config = dict(
    head_dim=64,
    activation='swiglu',
    positions='rope',
    rope_fraction=1.0,
    attn_scale=0.162,
    tie_embeddings='early',
    lr=0.0169,
    beta1=0.93,
    weight_decay=0.0037,
    warmup_steps=0,
    decay_shape='linear',
    doc_mask=True,
    train_tokens=1084000000,
    dataset='wikipedia_en',
)
Each number is 128 + 24 x the weight over its row's rms, rounded and kept within 0 to 255. Layers, rows and columns count from 0. Numbers have three digits each. The size before them is the row's rms in percent of the matrix's.

# layer 12 MLP gate, 1024x768, rms 0.177, rows 79-150, columns 576-639
094:119166139131119094141122118137104154160134113132100138149114143120089158106115083162125086149124095117154107114105106101129129119147173145142134100139146101098104122118133125110072098141154161
107:097147115116116125098134159122144152109137106134115140149125134105086144134137081097151159161112099145122089146137138103130178127145104095188141123134124107137134106126110101118141121094109150
099:128125111151174107140118122111129144168116150135107165153154119113150106125127080096119108116140112130128140152127093145113178151139132126122108077129120110160139124170135118123132138104159118
108:126108189144134121149071099068150139131111129116127154152118136110130175116118134123112135153104134153123149119116135143112120145134143122155149103131120081132149131145122167140097135143107136
101:154121142099142139123124130108127146116137155133108135125120159124125153091179167167108099129113156126130152152105144109141140088154119137133105128130128168169156075115125100114123154153105120
107:105134105149154126158146146139111139138144103166141144190150156133103091115107091121090123126104102141129128161164169096111084143172131153154103153140133133098103155159117125153169122122136120
107:141153157068141099124115146169126150131157147138160132086129136096112108131107138143182151109114116144153129113150125079143153123153147114098148129116169122102083171158098132128135118139099141
104:119150151120126133154101100135104097106085164113184113108111111093130125137114136106174121108130135083127119102136117103114123158068152143129075123141089128105097161109136117122117118121113093
097:089120137112122145170088143125138141105118160121151116115105137109136165143106115106110124100111132100170132103179128155129140129096137106150154157106126138109103112129092103171069154097156133
101:100101115165091114157106093121147124127130123100107135098098160145112133152117102116128142125122155140175090148160176164141129108160166122137130127140173117130142125163154148143082110100113108
099:126130140124136171100096155109151125135129117096153082096135099176134074116129169095125135091112092165158151148109114127117118079110145097155126125148098151144124124114148193145108116150124152
097:134112163120140153139131101177172130111109131161113092133149100141104148141114124089146094114125112144135109161099113139149130163128078124128089087143109144150139136133136172124133134134137147
100:095136132158119163114108134106146115144116156149111134120124144150138123125105144157147135115077132115127112121122158143161099101163182093106157087135102126150086116141128071057121137128149139
099:087162144111144120127117080108144141115083126109131133137110182161153123128114133125100145134126113109152135117116095187113150123148083093149090135096146151148150129143111125090125147125148141
107:110119141107093117186108145119122146108135124126149145131157169123133177128152116118162111098147142110144147104112160147131154071148131146138116100106128121086109137117132127124116132160123138
093:140098190149147147149075136093122103108095129124152139099113126158087097102192141108168100129169122117177117143122130153159126122124104127129098099122105146070114105111175139189090157120150114
101:147127139154136169119102126161118104146131138146119130099162113109129129104086124093157149088141130124113123113168140110117120128124124108119136138097150116080110110075128151164152107131093141
103:129122092120112108107134106154147113169124120163123168111115173120107114119155110137119134138101120169187128139127149135110112144102128102139121114192161127189165132108094140081102166118064112
096:132109117171130154153128127154126140161119119172102128144141143139160120128146108134131138144095122113094159122159082135164128099145148115113163172135103106097165126152054149120120156169090148
095:134140128118130165124104158126127147159115122120127122147165134122132176153153137147106142105073091145144117125133097120106147097112139138139095138118124123171141125152126108122113184149116150
113:134145155162134116154131114162118110146147142107182093117152133127131128105137139159129109136118129150109120080105142123128085136134129128156140114188140097144173131072118138138150126117129126
106:118118120165111174104158116160143172140148106118130110126133148103132136134119123155115144079148128150147104118078176142151142145126149081112100167118164087134155178135095188124108097133128130
096:061139130140116153099104126138151151115104113105114147120119135119125098089125169130095157101140125142161114130167154099146103147134139131148110129117111119117159127108089135125130139118147138
102:117153135105151146124131126152164155134163096117102112125113129090162147121193137138148145156122194072117126121133118117138164116116123145126180128107121097108098136079118138142137117146108166
093:123140138166146159082115113142095136119142123100099111107160118120126120153094122155110103120119109124119129135141137174157137137120146109123101126079147169166162126109124118128086137131144148
098:080123134176154106147155127141189104105104143118117098142134146116149144139134115108089163132119171125149115113112125182138167130112139110121119139114101141119133088124181140122118133100107119
096:054096115128147163132132113091159120098111146107124124138144094142112105175137131162108085103102082100140092134105074140165111130126111118134152117135122107111072123125112110111120121148127187
098:147078141097112108133112144123156153167120161100099141113121145113103080124118125098110118128136152163156149084105113093105141090144166110171096098100136099142120092149105149157113110093120121
106:113127103112145168121097137109144182095125121127078104135127129103122120102150109128140138135117143131158063088138100131145100079160175105145091139125146163147111146121082145171138077141142104
103:115089149110149179160085153127102180153137148121145094150137121139164111185146151144092102142128139113122127105127169187125126107112133135142127121123122105140135133145120148118131090132177104
105:114125167138132104189137120101124107086118137143141179130138183153140123109138122118151164097124146116132170097142125112101155099109124133158161107170096145114118127110079119104140142111183081
097:111148099148144135127150119134154110136133142109107141120170107130110099112095185168131149109137128141119108126174127137105117124131140124116113138147098143119173150133107103148158129101140112
096:125144141139092130078152118109090139127140114155111076130152100141174109119135102108114159172105107134120129138107144094147114124107155125114156148123147125155135131092148108138116094101134118
101:117152131117152111166139110130143146133104150152148165044156154117115138146137144083122213104132116156132137083122133151127096156114101137135133133116098131124133102128089125158138157134144133
097:100162125152129115157116091116080112141163124140090134139129129124125136185082117098130137136101104119170128110116116140100126141161158131137139157112157107155158073138130119104131141142081142
110:123132144157121147086153096132135101102113144146104106130147131108111158137088102159110124135148113165160128107128128102053128134091172138095100114124162113158177124102139100106136141119125117
099:155136125178100167102124129119119082125142145130117092156147118127116091161154129110133108137144102134153149124131182115142091136138114158133133134115081120168148141107118074139102143115120186
097:110116117108102120098099147117099151133141169078131125147145146133107088169159133106081143125107081143178130149112132161117104156118092103146100163116088159140110151129095182108105144152120128
101:098125149120173119145117117060145150097147146140116175094111123133173154157123127145121118085133076136112083088121112118168092112157134151121087103152148101071128117123106113164149099183156154
101:178129090110097140133088135091127131126173122132114081070152140126121113138108124093098151135165155140126109133129122124098106108130118189128084162129088096068146126177095158118143138137109103
089:098154113135099190101139120142162133126102079117140145154129132165098150159124106128140111116161136136146151128091105135093148104082114123132099095147137095111122149121165143118098139124073120
098:133154171167121129125106102124145093155157133133123139113118112150107127089106105133104137126107137112129118120179153111091147060072137103116119138131142115134170151116182087147123095140143124
107:088134086117082137122143105135154182160110110118122123076094133149090181123165125129124135101136087153082112135177096120155148103113189138140166111167133145118137129124111095100147119153123148
099:175132107140167122141151133108159118124117152096149093152118123131175143151081146110115121135116086118100137096104118112161130079106156149176133117110159142128124169133123128115125164107128130
101:128070088107136146108147100097119128183158092189152121105101105121110150144148114120089104154125123135134107105112101109164154145154081140144074131111158106097132129115154119206106135142200134
098:093129131136109126104118085117154124147112102138126113132089111098097135148116113130088118130102134118123106145107152126149138112164104119115088140122148119109164111163121120143165129158122146
092:088158135139135119128152114123190106166133112110112119128100103140116147123102123144115147104134130171180139152125138135097181135128127113101146134118207130108071180116156185082126096097092143
104:121148126135144161135112104148134149114141113149096135130146166120116125138151131123130099120085137105144149119152069109167121139104149102094150133066193187150108191133135152149155129136150156
100:199107122122186121142105143141127095117143158104132152133143128134123108145095135167124162088090143123122100135147117126118134102141114091125133126107151064149146140130126146194113156150132112
101:154133169090176145137169161107124122125097083168121082116111136117096154144143103113119105123149135155144142139097165159127086159093192132138109140139104150152166098075104102142142137117130074
095:114089123082150125167138124156183129112108150120125185130134102109117136100076153178160108154112123132120145120122166123117127119116182134132112137139124136158122131111087132161095127117125142
101:118121098095186141178139084130159137109143109157160137127135131123165161143136088129130090140137151156116107124134099129101159157105161101083162124134078157144156132129085151146125179107124107
098:092121102115157134137161104175115122111132142147061088131132124118087122157122094115075105103078126119119136145123155100088158143113111116135118080168114111121123166164166136121151121108135127
103:131092148143156155148100137111134134150114097112131122112130161126149115152089122133087117150117128111077124145082117142162135143140099096102151085157144135120107150153059074085141119125120154
099:155157105129123147099110141152188152187129137155106100172097158140108121085113096142146101152097150117097100110141102149152118167130151123090119145121114152135146121143123114102118092111118156
092:169149116115147117203188111101133121147109110110115145124120114128119097125122127155165166112147158195165153120109126145086139119115089146153137102112113109120120101127162102094064120116147126
101:104111123196116131112135129157134147161073125153150083122131131168131121112129133120112144105144122136190101111120148114139128067119117139145130069119063064145150139133173100096115104132160127
103:154126115175161154104086111157126138148091147135155130157133085115160172130141113130099115150113160069162118150123139140158162113086131090168101130157153123107148133156193126133100147136126131
094:134128117100070124101117131163135148140152122104115111095116156129096142143134135151132133111147100069053129139121096111139091101089121149120128115110131163133147107124081077158116133115127147
092:078159138136083158163133110117124085133114150142168137138149106112142126144136147145146195106130111109131105112117113141099077144166168126132126154100127093162130088129077096161137130178125111
102:141124130124131153076140137159162190125100160148121125164088116147104164115126154089101157114125160120138147157165104124079132120098135127121144119126149120117133114126144149179145142116134112
100:133118120179158098154095137139145122155101149128074086143127137130153102150144121116133103124147120104107121139127107116117186114082144129185132101120113112096130139129120126093110121109119097
092:113139108104156141149146118105122160137125142095127143174071139162121103101139122110140118135135101112151151074110117160122117156122126120100079140146113151110115120111122150137178151087132127
099:109155136100117128101101101131143167141099161124116113147099140099128117098170118103114096112128140100136150095120107156145156107129119118101104131097135080151100141089117140097131111098163094
095:145156123130117168151133147152138083131135140111125143128131131117112132142151140097173114115110132110112115118167118115083111141182148138145067130121164122122086137125164140138109147115087104
100:129136142131085117096144119131135086107135156107107083102091139106151104144127127128129126133160112153192133144139139092110137137176116180095172134126137127143148121105148105121122100131119098
096:155170091094112105175130109130120120146171138125073140202116154094139114097147129153128118123093152133142105106121105125130086135154176130167109152113148126108159129099114102079143130147101111
098:146064136106146141104155151143136187113121151107125130137132122143122152091132145141122115115146118159169156136102152126111156158117158096133153106154127165102112109122110130105134106184164119
096:124128157096108120138144140171102110100149132139144154108129093070138108108132100137171149135132112122100109111113174154122087140104137157128115104080119122102104097162187101124123143135167093
104:142085125163150111146164103111071120142104132161108133132126128098136139109130094151127169113141088104147117135147127132128089118153114123093095149126166121129125104114128107169136157092154112
094:143129107120095120149128157116116146142091113139140112111078119133118094116104128096136149138153105111105138134124108160124109111119125166065162140087146119139125130157146109171114116146139108
096:143100087137155089126153165158143119104136129126120145144144127114136154111158099131094138124089148136121126112174138133162146133151093130147098090123139136138160115153137157087092133164152135
# layer 12 MLP up, 1024x768, rms 0.189, rows 79-149, columns 576-639
092:115149156135072138083099133126157167125122133151121148144105096109148131136118152141144139148149138129089150160118179116144135136168120138121153156087172182130135172124144112094084138112104126
103:147117120168131162151138137170127117123101154120186130126140140127164129097142082151129116102131163170119144117129119141156100161134128145083162088142159126103138122118097111151099114110135106
096:114125132136147189124109182155103139132124085130155122129116114175122151091145134120101090103159143104157156095141141097123138124121139128130157104137122134089137113104096143114143104161108124
107:134122130114127113111140149154149161146084143159144144126131106117129160143148170118170129130137188124146126125165162124178106084138164086140123136134121117102142096193119110145134115146107120
100:137104131093110128104127121132133094122128136159141115132151073162167117151137140150151155127133103131114117116118125132107150119088125138120124156116109149178112127138114158131153099169119121
106:124082090145111147125105108127129124130142120138131099099110129126127144117132149130113101157151167110094135116124111103162124126112150142125155129077169157134184120112153156110135124115096110
106:146141140093154109097178120135104159129119121128127080124116113117153128153114196113109100118174112164130140134086125118091149099142134150152126137163169113143147096114139095150098152140157096
103:187099172130114141140124164104165129140121153143121148129104156175138098155110114134123106133154124087098137155178159140134161120184075130128164114133144095146123085124129105130112100102130104
096:159064079174168144126093124120125081129123120160099149124147115151146106134115132098115148141170098117126124195157131153143107128090139168153122111138159082121139150119103109095144125094142104
099:144109147144104152131070112101133120178137128128095147140099126117133157136154092122121115144130085138147130104147112148149093073163176154109131166114132111147117129161135074116145115108083131
099:136146161168157080098106146112089115103121141110164162155124130152108118112116150151098089117161151129076115132096168093122147083132159138090106127133132081154152143154157099097110142123112153
095:147122177106145185155132167152160114107136147163118092111090165124131138124110128120151124094106123135172157147161149092189111116072095138150142101146179082161136096091132155107114159158129122
100:136130131155118148155142128130124162108119120138101125105094112120155124114148096132131110147119156136115135143122133130089148100130150156120144147108160116152152095134099123164144102143171106
103:182154118127115119133130125116117161088148135109130123130138103160136144121094131157154085106141115080109116162115119171136119089154141146128184120150103149124098126136121125159129126110125132
105:142119120122070102128139117107174126126093106122135134159095111122135091127105098170125139150132123175114097109145120108134111171129089147144110116138144154156154157167085145101144111141123144
095:106137129123113164120141158167076105117139168117145179180112114164141098086127110159112162074153109140154146131131140108121104155131138150101114100145138098111089124192131091107107160177124129
100:161129146138149119114125111155136080085112113128104101145050140142171137150118144163105112148118112151161199143134086137115152131150128146157110146106191109150124162124110161102106087179081152
103:108158164123155109179138144135153150120098114103141105155131121148113123164118139106117091121121123130115085138133120147124098130144114079124143100139141146129113121131106123151135104098139106
099:130087164167142126126084098117139181108087138130144145152152145126146119151180107090127141151138173156163134137121134099114130119114172104100143120124113150129110112133123084128105147101087123
095:147099165128120128129140115113112117111118128161145130078163122144174101128109170121129155088142175152085130107130135128137102151111134135147131120167133127123162104128146172142094140123151122
110:115149144081125099169130142170122124171124157143160137090149146141130097190132136138081150099134139129093164142067159125157116072102153112110119107117162138150115095157175103150142131163141111
102:123132127123129125116142109159132166134166117079147073132093110123094131085151144115136126137089124157124175131121114111109146132132129121086119131095178107135195088135128115118137169103125128
100:075152112124133116114127123143142153110150139126127093122107159119147117068140132108100155102133135114143087121140162104097135129150126140142145109117135140131142165145095149159111175161122102
099:130122129163118097125147118126153108132114131208127140095133118131121101137126164146163096118141102083171128126136134141114067102130156124132125067139128160125191148142141121121085124168146069
097:111158141121136127092137105117157180099112121147111125165097095119088106122105124100110153110129140103101125092133147166126108116151186106134139143131104151093168130115093136131172137089100128
101:133174114123145139128128146091137164159157132145119075146146138131144150131079123133153125132126093146110128105157117134121144141169094168135140147117122129144068143129162090135143126138140128
099:175129153116132133134147122126156146119118100108108175140101142130141205098112112108125133158137133120140150136116073164168149156169077118136114156124158099150127102147116129120157134136117163
095:127070095163145060118099101127150143098128134149131102150145126126124148123164148145149087124124105116126178177127108114128149086134120040135148116078079125123102160143092153096138125110156109
109:125103103145099111173131121149132137152151125132154117134096165114117124123089129129121140105119134138079121172139116089162167166065092100146110124137124139089112153144095105087115163148120078
103:113172147151088162144151131120117154123138114113125132174110122065166137110143151091095124113088136154077164167095075144131121140114084124081155132147129126098124116146106111108137123146126090
106:132134138113108125129119100106107140134156144152095144128135108134154107131146139155121173156160075145118141129107165087143137107097117131121159117104137126107101117171078068131105099150174119
097:147161156149163149134113140154100165154101147092124186119123081141137135105132138157117118095094132107112135068144126131163137128141102109137163140103120130164197119119090099165142131144140156
096:130129131101132105133104108116149151117127121123085150123079095097109182140204131118136105125128116109131125103168112144134150119158130107130106101106103109120131142121088141121107103102119170
098:131121103160158121137106148111136114152099105136118154155081105131112091142168139139159144105127101120143112152102163113156144093153101140120129112127136107111177138099134113076105124079076170
098:085116150091164116122121138085141125169114130122106136166160130109124139101144146131137123102133178150148163125159142120105129086156130136114123110106122088115104161084072175125126079126110156
104:100152072155144134118174108158112113122096133171141137094121124132106123181161112114115071115078098130122141124119171146146122127143113131143134108115133143155130107153161121117093121097159175
100:140126102140164121118142126083132093127125108144145135088084124141124128168125168155080117119111110097133122158151116110112141133169102155174100152107110129151089112121123096126154123113151121
102:095124149156121137132129092151151103151141131090160181169172087129121149117137123173117112129087101121140099103090119110092122150146146118106109114164106164139120074105136124094143114199123134
097:123127142136128155144092145145106151119094116114124095132098128130108098098151161120127094083127152163162178110117093153121131113142110104114145134135079169119138126146148116137116203095144119
100:173117141128142077121149059166134118110074146135162094125120112112120101139152144115142099109146110139137122125137133118103113132105098168142154163119144124094123105097092111086101149100146150
091:177118161159132105126137118098117139109124104152134142135077125121160138090115126115110118112130103114098149136183084127114115123176092101130160168142126149116127111115111124103159108117150125
099:123178146109159110149081134114085087135158116120184125147113127106131111055096115129117150149160160159144082121164111142121155119157122114108065122124122139152140115115087070105149160110142110
109:123109102153140130132149091126155117093143124155116094156133116146124121140098115169126106135113134138115136072133114091112129153136078136166126155153120120115126109126089105093101159104150142
103:126069107118161144132150128156099144120147156132109125154109059086068157114136134127149150121083159093123179124145130119121137137130160094109150121158128114157161114154133134148092109118119114
099:135133155123145158103143143126115103152130145107173165145124145157104126135114126113133132108116137142134113172141142150125125125140143111095193099129137144117166111129147139070146123134112106
096:100101122101103154112129107176134101156139111152118105171127108092094120157111079115122145107150159119134110150122119146130171125090131131090099113143163127156126116157162136113109156122154105
093:129160099144147143123101139146194165126128169094117138198149168150075126145142137120107154115106146099141111165174109094121134130144155100115162136115113143124126127130138121105129108135125090
105:089150123091130130132091127107099083135117143170126085116135125088138134118101095178142106153117111099144160143165152107133138096100145126108170149136096132062123118136126130103147149126116139
099:114120112077110141170113136143112138143048175111119109099140148143148093090130105147114093127111142084127122115115165096155120126143140137153094123131136167126140160108082139087151158117133146
102:129118157155135143116123159177136143128166152127133127088090145104093132131112136139135142140097119133081168145131124113120087163109164119122183119094111147120098153123085104169108088173158120
094:148162132102125139159130128149142123089124148092127127146174134141136150143124135115124125158150105138140150125122126092120164100170130147142132141173110115146107160119132147097165159159134129
103:144167128115126114141107110147133104141114132150112171146128132093119103123118144110171120092076118142140145148107150142104117148137108140139143084154128165165144132135137122129200103137120155
100:175162113154148106101124117147126161133132139131108152122107157097130125117184099125107127143183137116123134104105120111147093141142158148152119106107121185142121114141139115129155172150117104
102:108143085156162138131107099104097136119084138134132139152153124114125154161168152136116124166163123123149167128065101133134149151156124124154142147093103161153088143130133136135137144137120084
100:117125160122101122125098184055117138112126078118149117140143113145164150145128161112116167103122132125099101135088157147129135151097089159097088126154160140133109099113105140157129146119146095
096:121147134137082132076116144157137102104153099110097107189119135154113135114112098173103167116135112125101130149139140162114159143134150089099121150125135110107143172103076133107140112112117142
105:131135146140178124132157126141107190149116095112118152077128116118109136113107091160103134121133104140180107124148124143118142119132103171141186107098156103098102095128091192136090114126097117
105:144099087126099103137138165168134093150141113134110112114139142113066108113102146133151094125143117119107117151125117074093132143117115117097142159085139140138107099109133097138146141110129142
098:143139128139114154119163128138145121142136112092100160084120119108155157124170128122154110113135117099102132102122117126115117150114142148116136161127192109157114119145152104117124138132129139
095:119130152149179152154148157139112128142119118113139140141095147120151121115123134119132149137076139092093166106124157128153124108103111168138141119134093134099101089099141143098114121100116132
101:129128129143109108138122143124143110137127110133078123133117093102086130130111128111134171101156156107142113101177140152146133105169134133134092140150132127094113155096093139138123128095148138
100:097161117161124098110109164095080107138170161133139083136137134158133122132133143101135121127137129133143134100115086114176129178124144098128128118133131128127070114149142146120143127129123114
093:119129171165129108157133144126104107112149086145066147106130116108116149117167127128144130141077134132131097129147168114104152110130098087076150184134120118113098160129125108138126126124111098
095:118092143147138154110142137144154141140160137148160096188129120110134127139132124149099137127127118119094137094117155105118105113139158119131144101128124115103114098113128141110156111137135108
093:071116121156171105150165171147112178175141101120148145121151097110136147123120150100104105121174169137135150134169125156101123135145184070114099123106165170154107152133111132134101112149159126
098:110092122174160159119140148108118119138132125123115113146135095130117143131129139125155153110169116093154149170140117108138142145150183118169132120141134097133151123137105112130152130158102149
097:147116110098132127117068135096144104156129129121140139130112119151153168126130126137136114167145169155146163084138142173108113143107125131108148097142133141106134115121121101149112115127122136
100:132131147129140162140144158132149129134110114163160120166132159116116097152101104112156116111131140115102137148145105104117147091120132101077154117145124081146100131108113164148157135133091100
096:117090132132133124119113103160113106121140124165096121120132100156123075119156133137195101098086087152123133132137144156123154141133150149116116120086121108136125143140127165166120110119134115
104:158148144128137105118130122140144116136126068138173146154110170120126151189118129149121143128129147086119140129098161188147092158144084149098098122113139149092119160141135119133121136153116097
096:117120155147129130074149136103098102150122122144157144194150128064108122109146120130136092135128127120123109147168124092168105129114116140149088172126131154150123150109116133110149129124118133
# layer 12 MLP down (transposed), 1024x768, rms 0.148, rows 79-149, columns 576-639
094:124138121136133120103126116106124132095163134106101123098151142146149128160152156106115122153135108126144120149129112169110141104131075156117128175161134106132116110128170121122115135125136147
101:141178113177107109122165091095137115132107121134166153127131138155136150120124148111131106139108136147116122127162150085161112124084098129094113106148115117172109110129097157117125129121126140
097:143148107141158148144104126125112157150110107136135184155126127156136102092144110090073085116157135117130113153117149116139113099123100165142110075119137139119178160098129141133149132121157162
097:091153137094106129114163098152125112124136083144136127143139088114119156146084149119116135133182142158133106141106115121136124121119145147115152138144150124153153099114104119082133106145154158
095:118117098179117133144129154111094093117130159133105103114129171122146133133135165144142133088096157122116142130148147158116160149107072182124142113183127113160134128129169147123083133126139151
098:123071153137128101092074137093125093116124151106150123092119102143139112139127107086153064159129152090123114117112149141150146107123104148130097129063128111182171129141119096083077096119106100
107:151181144094137116132120169159141113104091128114108113140121150110103128155115167123119147134099201132161115095128128149139095121131169168130172130114151109105079139114101109153146135143165116
098:159123122113075135088134182108145120117145107140130144163136160132107163124149103162115125140125138114110132124124160120145148164144074118142121138110123120141148112111093134137143103086102126
098:135121152134138157114143129116097117134165149095134140107143134140116108137130134144138119129136098127131149137169158158144153163114070154065109090078151135127141145118124139181173165089142128
097:131134094166131123145110150095103140148162116114135129085153137127171121152191120105127119129116097116130119115171113122129094122135145155138167161155116176115153130108136154122155110149104125
094:116148116102116082141177154086119134114108113155107150184132107153144186097114109114113137077138171154093145112125121096135122120141139119077147178101111123085179165149110118126122126129132185
099:105143155105133112176100130122119120154133151143129085127141111143134112101126135161134176094111143145098150117102128162199102153111101112143092121163074134125150149143136122118099145072120150
098:119090128144130108107097150115108121119164155164154138163103105127178106090163132088106144106111146097090101084134101144130094112161150139114104126084175144133119107119105111136105153162119123
106:138160115097142094108135149114126141158112093080087147128138118148133132129125144152116132085161188131114146115103098125126100163109147155093106108127162130127089145113121144147145122112097122
105:132105153081127155129121099111130144104118158171128172062090107124134089168130129142133099115124149101124111142112123144111084141129125099109139108146150111116177118136096089116107126109143117
100:125109140115151132130154135148028182115098124148161160132125156112124103121156156118117121122137144116162132158151093137130137148149097154119119070130116114162110150153128133086151183124117145
098:103124123165103193129133150163136151152133120150132192092121141122144153116149107139100129118119151095126138133180123098115130127113092123121109146147141114149139106134140166117096123117090104
098:152151114098138127133106139107154113104139145100097161131150098151136171163069112149101145144086150120091106141133120134067105104187148105150159134107170196148118120110096154106104134116141125
105:090125146151174124135104082133130163135099084105114121149143123140124086144147121123117129115072145156136100098127146117105104128121137133149095145095091125112130192118165135130123123119095107
101:134135084115158087090128089102141144187106098140117127110122141101178173121133113126136151123105153131116156118104125124101129134125135087164180109101099148154131152135156164136139144143112143
096:149107157130135105160117136132134129103101126131146096105115130144126109174097157180125109118114125120111122108117087075131114108147127155113138137130149123136123105107149109136065178153102120
097:157114121108116193091102123092121136102146093065126104140099115135135108093149128151129154129121141145121127122103112126095107173107115132117151149125158102114136088118164135134122112097149139
102:079111115153162136114097137123109151130124085090098133139146096195172122106122140094115143105159141112140119114148144113106148143117118147130099112134102147098145095122100087161144179126108125
098:110126134130128144119081108108086126145147129118142109128150164148088129104122129129169114101134182157165125091102117144078110089110113106141133171135084156145180108160134112096089185108086070
093:133153163152117105118094111129134126092129127097143151101148125179089092198157167153183115150147120103123116130102145139144144113096142139085109107153133130111150118172133107160130137178151123
103:163115111105137138118122141084102154163151123096136138106128124121109170124102116120149115146135081131124114074156132098120176088150155140143112119106120120124081118129100131125132092156149126
090:128106084114162105129172168122113108102171137125127123161135151104099118133122142126106136090113123122101135103122086131113132116141090133134137105155103080129118118172108093103142114081131115
093:133127109093132135127093143104165114127102155139128132130131127151174138107188091132126129134150126115101169127123135135097108135111118110089117130130110125108108109131130113128151109161087103
100:121098101179106150167120109156139125158118126100150108144098119113106127160097149152121129069101139101127116146156108152151132155108164136107145127149152136091128115179103127116118142145118104
093:102145140156080130101131099126130121133071091112149125098129151137124097149137094112130152189111127125132106080098126108116119127108160117182128160137118089122133103156115146117119108120156119
100:092137115141102133157105127136098092105128144144137154189173139098119083109107157166106136129108128126146104076066141127140142139126112126071144144163172110158117172141080114108132132148091123
109:201119143137129143136134099092090127169149101109139154123120155083119118101139125155152096157126155114107097140151119163100143126152142139156172150129166098130132117148130121147144117134107172
104:133172116087150172151134138148126150145097132118105134124111154141164190116156141091096132117162158153121120109105107131113131123102140145134136141120141153143071102103110123131120100148127134
108:105122141126146150185125093135106138150116128090139148096136160180158142128158089113119163103142123128129134165130112120122150113132111139180143151128128149133082117118115138124141147091079148
100:085133144113145172136126162149126167122109130160156158114137171135173194128112079136129196132117167131197135158134138156089118111148153163193125121114120155148176120153111137106146134145134110
110:134166102136160162138125145066153086119156104121136113118114114141122135099121112143106119057106103159149121121111163129121141133125132183072095138123111164143151107149138083165130128101177047
106:153175118098095089148111132112122120134162139130152122085121093145171126109151130141151140131070076092125150154095120121134121144112105130170138140140157151153118092126101125137112141120174096
093:106152100089121113072131079147133144125116104109099121170158155120126115125149124155185118175126130159141131166096114100146093142115166144124132167122140120136092134144117101114152120081104105
102:074161140088119145128083095128090164153117149165163131142075138147127127118137151178120178118114128103100140130110081129126123099117134104140108155134121091146093089111127129132139152124069144
102:152142136120139154168092127122155087155098112131118107126118168146153147142104127137086143081161137198153137131123133101115143115160170111100133120108156082091128131093109160114094126118102141
100:181129130106118138152144134092121120144171139153137142099120114128104149136121132109127086141142086127170154154188154141121116163135123138140106196173154125129146138160131126121132117102126133
111:118135165117108118112149146113130148127147133112132174079100123041111174151147112142145109138099164155151136100134183101130092110128122170140121146119125133107129108137147120162169072066122070
113:117122097145117178091175133145094085090181107148142115128080135106135094148112126153097120186118123077109124089166133132111181154210107110142142129122133136155118121109171116151149133124151145
108:132144098149139148118126109107132131139144129113114127135120133135150116117109110158114145120143121111100123136118137125153131150162113102107110118119125138093122107153146097155104117122140153
099:171121107123131144118124108080135094113120153115121086107167166172074118124136109124130086160132105120118102170138145120111094156132104114122140104146064145155131135121129149139144158137139076
101:121144137138118155095147101170145159096098114156089104175129112123125121126109147106168175131145114076095130131101134177133097116132114130118088102159142126109122150145134129131118117145155098
099:112142129141140091061104141153165146149110123139112134110091109114095136122131134159162081113146149122159142088100110104102138150106142122155130141139113124178108112109113139076190166118158148
103:095136147121121151096101130123141128147101137131099092099090098097110110133111104159151134067094139172151123162147150130096148135144151132141131100140062127088128103137121159131116117100141127
101:115126116118106163113152150129117128134127167099118143153128144101137136171147143161143159118128126152124119124130153108137143160070139123089134125085161141132168148122084133110163163073142120
099:128124110124173127139149122139171149175145086098107131114090155110155124164091147104127160148104138123155136128084157126141162104110101112163141157120130138138115131097148133120142080124119154
096:088108135116148125111135094103123125105116134082111115130129090105150155068148117157100105087104118129169145178111102131114119099114129105088130145127087122114113167126138130127139127146115059
101:154157151127152132124137127156152174138085137155145160135092139125084142142083128143097146149127075147162125109122147161101047103118075089106092081163130134166123109137175109111133100117155147
093:132079109173132102124137090080136139112121126149062136168123096149107144111122107154145128129163115126105129137062084119109126126138152125142157144116105128129093135136113165075119143178132119
088:153137091139122144126102133117148125099141100145139110148138125113104122124083147145120137133134169102158157161136112097120134134100092120153131131142147132157118106108136156085120142079112119
097:131168126124134155108151100125079182113115124138133142107106123123141138150132152149141126140168106122142128118116117099093145162145134131144134128079116143103129100068091115119133087122105162
105:142152123136081155111123118127123115117118108132141133117158131134139127157117091117130106130127118130110100115100098146148107085133091160152159107142133082124140154144099146118159112106089137
099:138104096133130133089157110147118127098106124080152137115131104165141151083115121128156146112117166173167110129132157143118120115129148164140170108168139139104137106119133149111177132105122097
097:123134137118126138127117096094130103124113110123119147158136113127094122153170148119120152098100158136133100164108136163068115176108155166127123122113076153142092083136108094107131129117147112
100:148115150130140143154095129138084123132156121123147136144120127169140085159154156099147129139118137113166140115136114120111144119108159180149080142140154111192146091131125131078150116102119148
096:082081118129114107139114148116135129087104118132140140116122118108111106158095156155091107134137140139114173102101145115147146160091133151154128149109122129148145139125096098143126130153118100
090:118122115128095158127112095089152123131167168148133118102101111149143105113153125109139141133183097133131142118150123151127144120097105113102125111142144113127121173150126113120100142143145134
104:117107121135192135086136126125136114125158127152136147140119147104173145072100132107178102096183149136092136158109141130076130146106107094170108127127094172124134142123173139154133089090103101
092:127105167152143103134149134122126097131134140127149105139148097147171123136173141123134107072112143148112096093122138154113122133171109112140101122087110125146119131101089096088100128127181108
093:119115139148176114113087144148104122116125143098139109149162162109146114181126156097135127147107131105086161140123091111125130134090111157134132136079109081121096113152170138162126123113103119
099:150125132106151145176139145103106147136138136145164124152115105142159128157132147101093154130118107111080116118183161131147149113114105139140126130153167116105151114152132108131131153123151101
098:109136135090114117124141124173104124165161183106135090163153085090145180167141122081134124125174102183136146142088087129093157133114139136112142149147142110136158135151109129135116165099110145
091:127178158105115155124132123146143129137100138150130138137101204140151124114125130107119114152142118091127105133108136127124089105117150133124096147100104153136178137136162108135152073154150122
103:077154107111118164102137133136147076124095141149105117177104136163097088123126155130145118092126108108084098120132108096122068150157119116139098134161125123116124159133084112115156147150133153
093:124111179137114133136141156153101163124119099161144168095152114135115101130144137108110130140133150158158100175200155141128122161124116141135113125124150130106142134149137159110079077138143172
101:158130114145105162132117118161097105079185105126164121144148112090132131166140081127130128120139089160138072080116115114180101167126069092129130137087158127151116104166154164160127165121116136
096:114147142124122148123114120129130097084099141158081111130093151087102120175089109122111091103128123137131164167158177129136076148125103139118175153146129132133134133118127167087130124137114129